{
  "num_key_value_heads": 4,
  "rope_fraction": 1.0,
  "init_std_down": 0.0,
  "learning_rate": 0.00556,
  "max_grad_norm": 0.5,
  "schedule": "wsd"
}
Each number is 500 + 50 x the weight over its row's rms, rounded and kept within 0 to 999. Layers, rows and columns count from 0. Numbers have three digits each. The size before them is the row's rms in percent of the matrix's.

# layer 11 MLP down (transposed), 320x128, rms 0.0536, rows 76-212, columns 32-63
099:582538521472575458481532500515491479513438552454454505484531441437536522497468547487427511565569
099:450512453423473511504514522487478584541414450509563544431570450538486467537573442510519455592583
081:484460551455494393531468467387481451550496556390555478596434463430519515424519493431443462519436
085:523537544435513456519488501427492607452458463526443446497613440583564480496536504482508468481638
102:493488537445435501548500535532483711487516511509572386494370477483495482500553532486488509471507
101:466576430647451562496492505461521344467607499473489513611501564432517434522468512496481430568610
093:497445521574461500511546445478422522471519552602476535557551525494521460592506452505512444525620
103:463440537423555516453512553500573455522502492444492543464559517526460481519517502434494438530493
100:472528388533487490412618441507486410511453521509589399481516506456532463563530514515619550488554
093:489498575509500558467524418484492522403563491525607524422574569573470526479518436463475479539520
103:391455522397549522506508509442525446421535472511430575509451522487466509470487411444555486550536
093:500508538433447506417491527553478435405542483516523516417502479497476566493561453488492527421493
112:543524629523495524528566474491436512471514565571472523572452533528549493607472335546395474509502
094:483542518553512492506501414470495374479573485491516538476462535553508551526544539477576522491500
108:525568495453530439480454473471524540555512533471524535460530465501549474485546364474510604437520
105:502501482580430551565571439462486518516493499579453556530491498455395530500434443539527465497635
104:488466512388562480508474493481514479558483425437408521519553503526530476536502577511595535504454
104:500574504547535481575506493470473545500460467546445467546521604491548388469459458479469536522441
098:513514446622388500443450501433383594523513562587524487527557496401532529531547518436418474502542
100:568362492670444489548517444482490395467467494464452444468476493454544491518448480492482518492606
109:535464510484497447453521498521501688451509526588559469553528480457542522499471572529440452479499
101:499450505623588488477490537539580362509602547488405580428451533444522489491447474464550590487485
106:485556492676479564536486445476418555464464531520540461570535515493504520522511369506438477537514
089:528419465413492466546515440439422318489457399535468503467476533514558491449482637467520611526490
098:466564491567484542563474522480523521507506538585456480596500505498524543440608409439509542473551
107:454530531588537542514438493476471456551517587513479430477473585543440433534501458530487562491611
094:595418373598440489495465449473501379591556494526523544525501594468502451519493494562472559438518
102:530538471539462552449564438528558582393508529475518439517468469488541530436440499472554480540477
104:525488504591442603497512483546494507517527483478511522492459480481460557457512539468501552391476
101:500523604406538565495525536552540391594463513508450519502537578559548502562488487464474481555536
104:497438516527577502542461480568464596448479523522496472551438504584588493582534425552427496497547
094:525480497385476510475503414546462528467461511664534492508519535572559407493454677463426432465452
108:571471475541404514549532430418502521512485540474449463500548535616444488551563429567463464565457
092:428462544469499566464476457463506630512427488534584509454629387491486419488520502510436543457543
094:577489578436562559467506541477448541444510521580501512446597505526469516437513581458457524463464
091:462496518522546493449458575457435535497517534477530503499582534493438438517457580537497408613467
105:482467555455484538504486519420558478453469431647472461518436485473547543455472453591501505472506
114:526442448506505482499593446444605426499587601525442493547524417486542442559485462493471511527578
087:445429491574514518509528471477434605514523511488382538487533464477522593434463513529481536456361
096:538539574488543592431437534525568588444588470518519473488492538552385432504496499472536565540540
100:568473537471582522548509427462452531499370491542501469513466470450585524468529565510525455482533
106:436488477498531588511452455538509476577522490451525527445475511389501456507462449500456512501499
101:472497528506461500436386476491531434493503433394462555473573453480554450539489601540482434492471
095:367500511559536479466423540445497420429530409464465543529491478545410452501411501485508519510527
094:421540513549495516494482500508494586561524460470426521401547447435480420482542604508476541479442
100:475412462449478430495493476558440465542554483459502442551566477453545509492421513547580446466497
108:509518579529499524475485451414516595429494543498575434512582414492452477454455427513530467555448
103:398496540443456566471557514472511471547470488583509543580520419556411528568526405505559454512502
102:480531512497545459510376495430457562469492531628475529510469511479538440466517456537524448489426
099:542459476600490472471510540492443545509493548483516570536510556504552440541409552500561427530458
104:556553435455543511492527436478417504513563529438550542535570505462521512494553495399391565525482
100:566499576489569341572527549561506428501542553419469463530496504506469524484520416487562476412457
102:528473476422445502458579550551492548466494532494455468520488470503525534489574441475419497532485
119:531434566591522526524570522498450675567472484445537430544443552518534467540480497451443519462567
091:522535458558432590466523517496575449519463465433432443444449550500501481521440440510492500533467
093:554527440586471462462432470467437467431459487560502549538451456475537478542526511601449538454596
102:476564476551442567467533522496446511517513462590522457486416541536518485428518485525532554563592
100:458579473616550479487534407411494502452478501462504446499531458476560501545418584449544480540502
107:419513491504531539383521540436541595504554541513466422466433491414486521592525446431536530596525
092:569397561325495428529502559469498505530430472481416493582481516480469475470482462440432461523483
097:556442448543509461459548535568494512486491431554431424439510471445460450525457441556528541498514
097:526526472536493450472372444526422655577493433519555417531546448521452446523433537554457483413514
106:535473454395473565569550461482575400562476523486519518502477523543449454472458429514488542532410
091:506517343421462483500524535618569649487486451535557468519493511493475465538567519516469493531505
108:547435440530526490542394470554449449495437562490428353426503570534436505492481503512452505425480
088:446470523444520468467548493531527480511475504411531484563550510532397536596571436533407455453422
103:495510514404469589510581478582483427449548568555529465472552566516474515435475459509563621492524
132:473519427562610580471526513483527777530518523423467462567501505446474495539484471477570482480425
116:495585464368476472547513493420491719499464473492473490482517543412459545433489489432535459510488
069:552544492564528455551491439464517471444401497534537506505543475489481365497522486492542519520537
105:506537487570536585569482427444498624502420512537476497492546446567478505416514507602447545548461
098:399468477587499564498493505465583616537478549532473535491447553533517424523547455505609490530564
099:469564507427526454441519562526495418467492506505480578544527570511451446645496458463552458458547
103:538422482370598501503519455483461372504527516448466563588544440469530552479454518465393499521467
113:498545543661513487467461470459520754538482559526546458566474507513456536507541442564510468510314
118:541514486753475415525471496490457732545446470477509461465458471470560471549497451503445396532519
072:549513548448594441550404426468530426582459486443492436550464440513522516510509581527542464490394
096:446474399570372522513564484521434499518503565524542505529522554525499501539476421425402527462558
116:531435458451459555527498517487504440456523462492542441526610555532489481500527459505531536502462
099:457507471566426549511598524501454597413505530475493509507528569511521474392514516465587556586572
090:561480488565523447496406538486446535471417472531527528491468488532545517510470397480556494546419
103:545522441421526461446480470469516271511500458500534415488512455540465548409445429510451537485485
096:439424445577506462461497495534524477488482504467459559523493555452520523514485475545419493457561
102:549411519571434452530529499515495386546591584506506527447457564364480481532489457428512552535511
104:517459550549546511574497462501495400454520458558464517492452501477476450600452480487469467500554
099:473476488446552540498538575526406538486517529529568509535451458434553551507582492427500531478417
095:498464526436570443564426419521486497503453511464455501555407546432493530560519475539428435469424
107:527526467498441525553467560551525560476527561500483462453566452524528516542486410455532487463422
100:478476430505547433404462537439500476557463551492495516409551490508464431576537498481566473455472
092:505526476487516512536560499495435672510453442533567416556516484517534580507501525563516464532456
096:543416567557481587420512441523495464489445457459444494510508539516504440544471575552449567578506
115:533490594507528460538478527467492685490524516529460540531480503408530462468487450509494500463511
097:492626478709483513459521517476491530604511576518509494452468433505482494518472521512408545508629
098:526500581530513494582545564501487450532514476465574382528478520488479564526434443489510510506382
091:473447491625434490434516501496448656516470469486488570536488442498615465481480466499429448532480
103:461451520501509494532607517622548498445555494558565427489505533498512442458488505472421518489546
111:554530510564497521500525613489506513460484546458554540530519541518546541481414468571537582574565
091:501503471431502466552515431517541467607424534503490468476473503531537554593448505522439535431542
078:543417455471464460524461490512465550452521477478486466496472594511478535472521428565462458519555
112:426510583453479568470537537442534512437580519532431542503599541545485471419366529583541497481462
101:504442540291528580494412533548525613557518590412539557478499466466524404466424514460448538403470
057:527546475511451562384409542435443694461526515521483474500559511492455478545510445468487474550560
106:543535423465544508499519465442537538622535501493531509461469511589571508560490426504458541476443
091:487447454410420475508450400477501390501511482573524490512563352513501555488521567418427568475424
111:477477510355492510442518525478558483542506499527482456532562518534427484538438526519543571529532
095:618471515476607488484561529580464556541544523464480481537518486630405504503500497484458559538590
098:505484525295518550513529520446532513586505432556586479582508498469486485467536475385588483548598
102:434455544494582587526518430552400435535545513457564498471473490471447459522525582429512456530577
110:481497459726493499533545507555467449506506489556536484468572537415486506492436484408427533407544
080:480495480489432501484530477516445558437451460586521540568456478556502486531522571546382552382527
100:477519535421562523592537531511470597479463449502514475508532546543520547437531521614518454562555
108:531489493561434467517381512546456501531495514550509510454485521505510533479484441569534451464433
098:453472516454547495482553456504490555472561522522528508514592535441479528500502443523545492515490
094:469577562321499413440543428557571509512503559480532411476531511481505514468544483575546446426495
113:490407512439529508427424474446397620529453491470430522522437482500541446481573488434517505557483
112:474445551443506449583516419490553596481524455517552568471517536559572510524546511431464486525478
096:515592577556465560585458526538451405411492454569499498543510598526487515509546518518531485570644
096:543469501512425463507538462409525495449524515457542394484486489548346494495456524517479578503500
098:538428512501511509487481428505513416417533591437548512562471514554469536544485449482597523557545
086:596523529512497480484504535441439464451558475480546473522569493541418402480553530541523538470425
100:513476430523473486531442544511583485525514449426425507531453475429567496502531475446504518556450
086:517558435617538456583496532542514544514435511519543444440504532509442480591606515465520434602589
097:465483563590494450517453440437522383568535524487383478492508541468548527585469549452463481475496
107:554437488496453493546499479495563435473461500541467519532558469529475572457465584423461476437515
104:545580515488550560456478502508490557409524447488510607463422429515489481484510547595577463524560
112:553446557545483462445531438523503474585535460512533534626501480464461438472518393552494499492456
090:426544491526510514552496523516478371560531489470481491485473468588537506548533474545396519595548
093:531610457320421385554535528517538508465510500471556478466566441559474614566501577512506464462476
109:545420498494479468522525492463522440561585468549566491462488472579518462485573524492419555511522
101:426469436637513562573498519469508467525491540475506515533463511568554533604506429571458508497495
095:459647586576483515463559560441455486458537509521383483530560474474534442469494558473485421459429
096:528439462601502481575458481453487500509466460571476611502527541502463438497519487547519510582508
095:517533461547497500531528424601469596461374528485439529501463451623475413467516498522451550519524
096:555480410546556484486468452385486569514513485503501535468500507420565568487484440538486484473496
107:589494540332515483397389517467455617476481537464472565488540514429471463474379515488461492474450
108:488440473399438444594451526545471503495469478561520468512643467514481518556492546592511507488436
093:440566424503461496488450552493452531498508395543426438520491552461483508518539495502492509471491
# layer 11 MLP gate, 320x128, rms 0.0633, rows 77-213, columns 32-63
101:454594623495440512600469408419492430411582518438493527552569490545477511504521578505536507486446
089:513477546519510582457455396540542501413456498521555525452483514493616471525527455510551582534492
085:443604570567543503507385556538468469531513541576460548520575486577440543530427470507529396501477
104:445492465545485532471556470505483410437476462514536474520488589436523513540459503461499509475527
099:507578543534441529488494438482497555492449545523517535533609532488479523501509553533503421523478
094:604514575565470622529472486465461529480474479412530437474497536488456472513524515481404460532482
105:465495479474487454523479528460506544442477460407507391462509464527564502545547560489481418479490
094:531528514447487529484439486501488571427454434414471537426497485634563517499500444485487612452492
092:506532463543589513518522430447488537411497425542512535531521620370577507494464527492459498486517
109:485445411577558516499536485519449476460552540531458572494574480492517472525555471431446527529475
103:433467546491576465544461518590462581461587467520399468498529477456520486576463511487509477502500
103:424463492406565533540508468427500575525533478424601560485439556543451469482520516568633493538461
100:487485572457500500461501519514436511541479550512524554521436447480539585454461588481576536459445
107:443499442473430573525490441483484431470564482516467452459484424522487470571559538439460521592519
106:560438488519531540505430504563479452511511531542495425428488559507520522474554496438504518478349
108:433562515500530435406513428406526430512497416465518475475506425504512520457516504445524472540502
107:542474519413500514493482508505565588533515470447437464534565423447527522488577485404475429517495
098:536488441473483514575456533478604532519603415461484445475622496411514541439446430556612406411463
104:428456431514461496530465546409508467433513428466479411464568480514523447575493502492425521541595
114:462500432466526500453456469478596546445619614489539483515514539431562450356486528589503464498429
111:454452509464579428450489461553405456420468576449534489503502545459476372522523521413552499589543
103:422587454481475489554444429488527501423524484516592517344509497547497500457575495540503543439510
088:434526494484508489573505505506527529505586467471481461460495434491536576449433503502547454552490
100:475521525566492583488454508369568516400415545458462478512506541583470487477458454517446447452439
103:510530520440447413481508582575552576418469486413498491512495525485510454448547460489550606528556
090:438533435521552530499569497522533428496460433546505568498522463507494434500507397404478446425495
100:513549519499484462513476553478503412535491406611498547535553423482577506595463483492479464572511
112:442624506478445628497569474538503503478491497492520530448373478552552509481387549576523558480448
116:503421502513431474567401463537551380450475379449512534486547379480527408499437510506455436514438
106:487527511396619556484510412545504579435501452509395539431406418486469436412492402502467563542491
098:475519564516484472487355509627488478529544517500475483513554474396494449430555561470572473502527
102:453546528533476516496483587527524541454448455447454576572484491468536547549466500507592528568474
093:468494401527506505415537455459417494535407515461548374452424458541532526524485494560481560604511
093:539546449498486534568422518505509365438534445430420553536482570442530524436520533426631471533472
097:517523482546480530488606548505479475400527502505556489537539631416504555455495487530522508563489
103:455492503408481546484447503526533513468497499408569607377544476547502554497430506501483484425340
110:492488533550504531488473525500544553476500527441503495429537447518577565420451475466530522559434
098:468596471486530504471491554573546549523534510481474426481516515640499439569442553467508495570511
100:538541452570494524540524546503472516463531537541464539554532481496464506554452483558482522536531
100:558495567457427399470463494474426431526557478520539400517500438518521447512557543443518551471526
102:408469485506416430555419459516526461500519439582350463458470470507562447530507465559423540511573
101:513386409460458530453553447418517452488567466391573490522513449492542572531512545470536454408448
107:426483538462495443534548474499536515536564503490402422455516521392589421492483473476554554466525
094:375487462546505444393521501561499519450504471506495521629412519451537557469478520508522485484508
100:502463447497413532551528495516477544405489416500565477418554448513543434521512502428476399456524
118:559434422510559518434493487559445431582554507560467435417496420520438482553576537500531564587464
097:534544500525444513499444570531538527509471597513477534425550458464455419479512552519493471494483
106:508446466490375491530496468503604511591522520514481540446429500455551548488483487531441586530435
100:479474506439479527426472417518512434508477403489493587496596440563481520481503484515506451497392
110:497513582455464473502452534513526400448493448506494471497482533476495477510457523433518530536567
105:463362542436537558433498546575501516594482558432466441457491453515541551437503455491612502569530
094:540545557548496539485431500431475622510584487564545510508506450535542455475522507529452614403419
107:453486494499469515518505505427529366422545458428440542471445469395523480490565570446436470476577
091:459578460468560523529449562525561642503504543536488411526471481558505450535643436542549540511519
090:507521455559406391543546543460589483446493509445462473466509545511518467422516462591492455454505
101:447533534427529499483492532504445512400461543427555457519573444426601563451458445550568425502520
090:566522452520498521509434603533578445577418525530467585501504525446501518449435523405530548545511
094:511503682539427496534391498488434431462477476500465533567429552434571442473480515494482510488490
082:509437586517507598415510473452509458426484507538465503552516440538536500414512541469379482442538
099:461606452550506508565549508504538489487606484473419493470429536573545443456499459555430553507460
099:385511437471480471550545502471520587524527514509527553456517495611501451458422528423489559584512
108:526446595558408529507461472575489442453517556409451504547498544430378465545433509568443497497386
088:529457520470572431448471457401547513381495463478478397549470465455442494538515544394522534509532
104:464521572471487477435415525471460528625492544518537583496512540472538416438509438630445421499448
080:507452498537548397434511498488558415377539429485498450488521455559546484465544511522546519460475
111:518505528525452561531473540552508476479537478441562514596408571485510436621562426540440530516476
117:498484513484499477532475518430516541482509371425542496566526532518662416415521453449514482536471
108:499427553460514474515434517548517578510579499426434526537528481549570513488352477513418467409559
069:539473454523476476498467554451558422520538439473549454505403498570524488543475532450440563468451
100:496461490555454501587563423565543531522537447500479553570466459459546527500444435579492493464393
100:510540527493485381527412441516467497440469529513501499554572442467373537502434457517491542627589
098:540477506464481433527613461521463455503429520406432516454464591537583577525594470429589489581519
100:454575430577519498552490530531528524445480569524511430529421467557542533486598581477515489485420
099:526470428564499449537500600547437551520629419495471390513567538562534487456455494529450547513614
103:546475592594545464554522552499472499467432498564503506460473475482555446528526444588590574485485
076:635589486519558480626532418500506558570516569554530398479411460474495608479355454497502444512534
102:400476441458379495552393499545462492604398477481501584462480536408507439466500475498548542505525
113:548453498474473511456409448577472450535509526555424426499535466463570483492495417502468475528441
097:470563508512430460513477483471543467499522555583498556454454566560445471521501391465411420461515
092:505574581501508534511461469506490465624519584557494499494422546561505467508507558562447498511437
101:626470524666489449533477461550515496511538458492522485519501610541569413420498570504497459551457
096:457570485428558501529442506571493498425446456478456504548476490497443560458455535469479517491396
105:512485527481443577492507434567592568532487500486477578426496480423530429572477475366501438488448
106:442557444502568482506563484507528513484499470437557536495400520545542552608376490484420525558435
099:474491506519478469500502518525533499488466499453475575477565491444583432513468459529466498428447
094:509495442535607446401517481523480562480504485496569452562557519568461487439485487537439520489516
101:493481525522533455522538421435487537520511430423430475438487422487499514527604558501438506504543
096:482540462462483578567495538439548493495560443532564488496522541502408517554409488435516563500526
096:526549522516465482534496503545531481502538489499554450534441611529475547409483575568575462588600
095:478515449441489484437484450514468484568450495506450521510575526503544473515496476434418548563601
117:532442431455554550488493474502497472515497536474433532394513443468506501562587475566519563529437
093:460577565415511486477438448555553477408505454527498506504498596444485482502546510546513580521524
108:418434605528473564506441478606557594541498519490392466504479544545478495454495505544495459454501
091:489614494457539538623353518505571585529502509429545518504418472532481482446612458471488441491505
111:485503535486491489523429538546414484564515456516462512505478504393606521502495532567457528409572
109:481466537453462508570433451563471471456438466514542444576528498480554501567642405535554516473450
091:470494451472466513516522540428533456439333541538445458515526526449494532466452511527530475503497
083:491432583505477382537545600509497539503517452464520615451407570534524471438531466468513580541586
113:513539586474499482457539449538418521488525474459495451434599421474504491470485577494463546557487
106:444537467549492444406448519535434571559543517479500461442567597440561558452483411532530474477466
058:587538513530498465479585478444529416555542545493488443480452528549427597544491413575432450501441
109:373580447485488488386489439567463448543515472565522438485577505491536403444453583493575573438497
100:426529394462436466442432442549469521508485465500573571409576355434424528471531508439488524535525
114:463485489443520527571490445416483476470507499515462533474506484564478459486516507562493536407501
102:545558476354524499418558505531561437544525490516422594502530478461456538548512500434452466493455
102:455519501590558455534553545485493526535528486415485575449570422434579541486464482576469350524455
104:468486560491444457509530478515481508503446512559470466413390567465524539503374458546405489603442
110:482499517516455532365539414539477452551513457465540455469507559556543501553425387512507633434479
086:576438535527435507485576438437576484508499438477584446464428462472450428517561443509471522391468
094:451470596528508545492518497594550552524444492435510488607441519525581516547439451495440494457519
109:466587495456520548491504469577510460466471510543432477496465482507538477501515501633493520479525
095:525541468579412427521488458566452484479544479523548441500513463474384577496501489529528494487427
098:578455462501522463533551560433417485412538414488479416477405501477412437476527518503397468525517
107:552514454507438443490570630464553427455522481455491439452506435537512603543544575562495468504514
112:511575460454502537506482496464584480479487517450492511474481542557520463526436555529443385501429
102:466488509451477507549485526504496582580509502490536548450477476534583606421458424571523565423476
106:517521490527434522466589519508546458484477514561494514543451481439471541577485473467501463524484
099:505568437519521444466500479532451505442518488477479483450570461450543466450514532467462449517382
095:443396578602512509499556501513473549635571402475521464378508431526553502555450526497452578582454
103:512436439519499531496488542555467429475453471378536534465520554419538510548462504528493425455480
085:570499547552516533459505533456524604508574550619400438428465498617495452481450551439534523476475
096:465469465510618582491482503433427452496435480460516510565471570540619488496533466465486478592460
110:468422476436471511513532550544586479512439551513427452459523492489479484534565471587492615518471
107:567494470499447507569568564452514499524505462511552581499551504501427432540419498639444491402506
100:564607505496433468625439475541514562537506387363492538470570559493522390466511408585427494510541
089:440434546531384437468550485551511487490549509460485519501468501496480592498493482505505402571490
089:520567604539579481443521566482490472505477476473482570520523433565456464586466495481509495560451
113:557519381421487520602446522519500452507489518440431420407502480460502541421550511478568501524434
096:481476501555467460557459453495561492471529473444478529542508440505552491461484549520437543457506
094:475526488481454574480559471541397475527503508597545452521456422504457417503394559580659387547517
093:552476459422460487566510495439539510554486503487389472531518576532568485444567517497447490514491
094:498508469594545477459541523493446397473544522543470503500437477478475519574574430526422478603437
101:429412554480593459497515482411584420559539467469503494492537478481512535511471527565518492542415
107:501508515436575526492409462480476488462402583438532475599624396546487531633496484517523476459515
104:529472462473591460531506535558585506495571411520533603504520467476606455541450504485488548453461
097:486589459474505468481493451522503583481471468476518481453462537459578509647542509530397504474569
094:470363571528498569390475525521551520361538537461531517492456504578532446492511475530526483524501
# layer 11 MLP up, 320x128, rms 0.0644, rows 77-213, columns 32-63
104:568491530504478537462494501516504559492429441521485439530533475474499484568534521420425486510521
088:457441504504499522511547460416528546444451673467522409568539495508463548416456474559547460478471
080:508453499550442470530500535508523606473446543450532462512478571512475470473527500569471548450515
102:502559563440493517509449478466439569564479468513473597443534535569499550460516503466539403595451
104:507463513444516549461439607474548544515523525487464495559351496524401529497452552470490493486449
089:509445486509469363469580417545462504498598499549486552452525488426520536548519520481570528468468
109:509526469544576452520482479514434504362521580528565422563416506580469525480525512491555538508485
094:588484513480491429501470475546508510433462509448496503508433545494591481474461449532512502512442
092:521508538473501550536458504501520475583407536563463493523526497413615462497417575481543482457567
103:508389497525500434510469539421593519432523568468518394451537448611491498516571544466502419469521
105:545498466418503453511510604532409498514505519542523446488428538443477466458527493459564527359487
110:471512490472591494514528550504483505499425554494460489466468513566485521489549491579634488471446
094:518588489444595497453508497441487475569612440612561504460502463496510440566516551523531602579533
101:513565462557508486559485594407585529485535575539565495567525494567529559502453576544526502443508
103:500546564483488555478554521507511545527501626471442529514478403523582464516487548485543567550547
104:504507451451568530458494559554466498462582453521525583494471436566446508434629452525465464495492
103:490518538483547468445428408499514554477487534510480439538451526393494490515444510434471492493553
096:440513572515523534501450424517556487424440591598502543520457413609583500450468408518474464497590
096:496466516489532502407502530570458434493537554450523440535521459572521388531486591518506476404547
119:443599479526500536442451528464566543457558555496480527477400607484575539506452398577517560529404
105:505503376524533435540518544465547566476563486513484610596520585510456519537540515504515533560419
103:515490506468529526509473510477557442622535538529459540470470581416519570562400504402528431535458
089:378522592507498535534462547493534531430431535525526490457480481491629491598535429477543471502555
101:465405458458432412561457483576421543444541544573526474585523541481445503505519523471547559541576
099:513589551551427550503456418479520463545448518411527535460574508520494422593538472542579487477532
095:516511539568436549487458556594525426426599520468521502512498472509440508539480528413442381480493
105:526469489432549452514554591429428516507463519444576524573430460475402527502454537497500557494590
104:525539556387503399491522465469543540496446494460520524577518465408495465475480580571488490538596
101:580367456587545492473523448515476509544522496513501429502525459507488497534538550566552461469549
105:449478497511506553557570478548460464483507547471516402590547501493589500438466589480470456535492
095:465522528612553490424555458442453565390485463524467464445569453524522502521513533484545443544459
098:532554396508463466518463410499473439465533479578552437419524445514548425588553497448464573527503
093:477504376586508419476421547493452522569446484528487453544508515527455392441492516561471477550498
090:559478499479514359516526545451516597556519529535485477468550488498513376580515404522436495518503
093:516395581481491457442497483486427471388518491440505493591388573547480546510548440455432445498476
104:515467478522485536550556621484482500513458529424432495474506492505555535464484465522517413500515
114:511457601546436457500523460455460545434567511498466466456517443431536598486483435471520527542462
092:567482519551525469557521475461498485472536497510508472515472528423536500434584448410439453573472
102:551541513491496571460510544500496578552533467442555552514438564558544491496494526489528501541577
102:442481402511456516497485463479543520515529428478490575428587584516390538451491514491474438445492
103:477447496529480478588560594514542473467505589502501448550454510472543568475456449556577457492472
102:560525538443449516488513495538477509505599511475546473427550547561465501527460489493565601536494
102:495456523484599529413433436428516509510560577604423445506527572421454537517451500478526597479516
092:436543400559525466346451523567490579449605509565573472476482493539554537496459451537492450567531
101:490528450513455502519469452462465494454451463399458525386526455552438437523479461414516487496533
117:468514428552475420475454514518478439488575488407489360525522497455534492511513463455427510492483
104:515511558430578571483542391512568531543524461472414486599562479488501460573436585422499481471455
109:486432432449499482494514475382492424443469448525529522531480515495467535526474594522529480415515
106:537449536490517589496532392464502422497487464542500516570535526522391440420426501463494508503549
105:495408494501543484474509576555409468525466426536537484478507528512535581468525535533504569519479
106:522480450383437582595571404468553500463461511468585476388530469511499533487474518457416449535524
090:526444509523566493441529448429492459620490499449567507518558558461530503543437480601451534587470
110:511460467481496512519475522448448618475516563458419485454438416503445487490465474543422581446451
097:389495481527446507498590533432536401497460516460546598486536540554526462464542534560545563460530
090:495499458494559506498500592536578499538516530364560485485514573634474542424515471505535612454519
105:561521497495487552535490417528511451493554417518433547528510554540451481407423501565477464471504
093:480406496524477566500524492472538568512580514451486488507554461546448559552524465563493546457488
100:519546486529562506541463550429481563533517466505497540472475465392478573467439499515502512624560
082:570447546494494533442462524487512440449535497507461454500484499502496510439509561455415420441511
095:510545496519547461512518442516536443531562514449485505494480473594560478349561557469530393551508
103:474472501556471389435454504436541552542546500547481487568473484527450397455544448577560505624419
112:504576513518662487464495449432517509489544457534494528519545473618473488506517522484563502480608
091:502492594490482516466419431559479548557538472476514541484474545590388588472482544456498659567492
109:545462564484441485459583508485533494407505407475541569456513512638508549573581532498529488383452
081:536482455492531408511543449486506524416472447511493506476427461541538498475505545527581616480462
111:613503532422544545524515467463582595555417533535502487581582495535518483507473562431488362559562
127:536501441535480474529569430454470575581486548448568501520538532513556471457414465550566428554540
102:513481528429456543437551490533445505510491488484556496532408436611470463532427468404445464419476
072:526555520535539396400510537475546571512583444433520500475404431545497476525479559513413479584485
098:501490452520497356531485519537487484521506442553552499508493548433550552446609474554451496529540
103:507576477529482510515431483494450417451526548387465477531529416480430533439471522440429487455569
101:467510570421550471535562490521508479558486506564466504466581485504437587566470486549484408544468
108:423481442492487492484524524438444521508540599522384482544457476561487510487388588533509489598489
096:469454488557497617532473423467568555437450535406466442582490484374486505497537544425577553518393
106:508594563477476458479522464515538467449600480530584497562546509534529440443550490532552507436510
077:481508531456466456532514524562538562543432512607425465624482534544477537437568529445516505541458
102:407568399492457483494508491595603521591489395490433457502457529543498490513568483471587496529499
123:570559547426537456588465481506499595564388499482461478450450566558485493516509458556508557448518
101:489461521454446384441477527410474589590495552476578500435473484485464463422504442543553470431591
090:436455468517557573443560516488457432510564523460462525529491465417477503554563505453617408513457
099:502484482461573533548507486486506447480388556529556566490376515524462521570465450481530468481453
101:584496599457531538465496583497483486454474465478491438490565424536531486447473500580537529534529
102:572505483474512437505588464416525446423557458601497580478475492491541536446492539469475502380480
106:474539528467533533452436509475544578534561588524473534558600549495467503483543542547575562493563
098:516591429572421562511524536437438400449528509533519577506505536559408443508608547483455461479527
096:544474532524537549443501429471508505453419465427534512451480394454600514385426465486535540511411
094:508419611486498575464459398511472569483533537526533495483454563483555428537450546488422504537512
099:443420489605458534435544466542440478474494519424540508430608586482551510502492473472469491477526
091:512614537492480451573510536378523448540567569523423572469556528544551445444477555518493436512452
100:408398504516475450563545398544549436459515502490445417487444537474639463411559435497532563463532
121:441537488569457538450478435490549529513513469480482455554462520456476516584531511525477476560569
087:479477599425460479426537439526510511538471571457509463423498482522445543564426544469495429534478
100:526405531467493522497502426555512470630488515601521538435482451528505517576521436472448439551440
095:476454533483486644451456633526521440456549494485448502459594397470483474365514442539540475448512
102:447661627444497540500373447490553497444545550583394529513577541542465492488417465443523539529479
108:525529505566440458558487529414498465534479509539454469519494596507455448485523570448432541444482
097:434495562510511526496570505434456536550448462556499492494617541542530427498432532521577520542451
078:435509404454554453498463465508517502575494566446428421449629506504537586566506530599519478477445
115:553455458522480575484532526423521475547519501466379502538487509589508497411475395518466489489525
102:503527460572532412437468502452439468389476437527531497502546546434468475492508549569466453496525
049:412504420459526482496481498545463564480472569460550505451561449409530495440531483489502561448521
106:478506463489471502570559435484570457514544531440473562511505583477482498580481496448531557539458
099:445547414456504465515545514500482492583454491471406505456422436508599517498473467561573418435532
102:473406463518559448437564507513556489422528484478558485519452440524551440575546490514432611550528
103:550626542465499474513496498499536513573467502500425547458505430560539430528465480488548495534558
099:465511540442549594460490458477421465472504515570544483476462598485501501534570512465418383530521
100:551563514536564566532504472430491550433562502541516604549530552572548474511543559516438511510573
109:595509560461479458528493569476435504474452470400503609519498559475470558392503367549478503472378
081:495368549433485406462549517517537491515482483498446503502485430469521488437567369492514528584507
095:424460410449580528526555422504434449454525498470561528440488431455380451567380490559436515597391
105:536548436525503442474417524450520443544478481538422409510503536514394527556520494491536477592470
100:454634490472460524464511494444463424445515510543528521583523464504429500569628478493417558519517
097:526489492387592450437518537571519561451582530488537500438458539542539411478524542426445429458509
108:457519370506399509534554519533519547563429601477626442533486544535503513501499576485494498498403
105:515409436567472528487650462478500518450600414538520439555570491458510468538480478562535501476525
105:525534572465631578441495508440556419469572547504419493445459455489492503549511575470523503515502
104:591471440482460506524611479462479550515416548501488550418477464476408475451485567478445499483459
103:569443427494466471462509500440468494591509524547535495474562419521436553535564533524412556473585
093:567467566407421471505493443432575447518475553469373473504467512451423470478558473457514555562529
103:443626516505519472547567431463468421451496390469405550521516555516433505572459575518530569549547
084:570537515610443432457541468464515547494547485479570475484444579660542485466462452516556597478429
095:481423486470510593531440477446560494475486404583487479573554525451531556368548538514414472478476
113:512530530495505479427459453587511595452504530509614466586482474565535487552392499491490411521528
102:548517584430481480471468501506460552583494575525449510469485539471594484500473591356539446548526
102:417505479507505501476566488372522456578402555508549508455536530567571507533525601490545499468462
089:474511409498545465427433600565614460433504476526481507463547579568446485441458463520574471513418
092:438504476533527468489576473444433535496522533536456507523499603416492501487506543552488454470413
111:518548444452510566563538438475464478522500459478509573472484512522532550476453499442508513486416
098:461560476529593516483457391561461423458430455542448491499465526420508449407445520519507505506446
098:532467573504568520548427463432402470577543489561483488524509492478506524437505525505360618528531
092:450541569514485471538498520577451562439457609576510549440481532522443467608493488542541547525539
098:525495489377504450540477525459528479495559432518451504530526465542508416555494450576516498403477
098:533451526476497532500526423513585534485437510403440498434557509527569506447426557538519527514500
102:489433518490588469599590406523579551472500472519443508465457500528445474551550516512413465545491
112:572513456443506483452533529534546489572472545491516585417563537488574477554498581388472481353507
099:458502453507503511459449324565479518444521546457460453536472511403505577529493490475487461487487
094:519412466501517478474476378479438436519523493501487498511485521465519457601511528374540454585510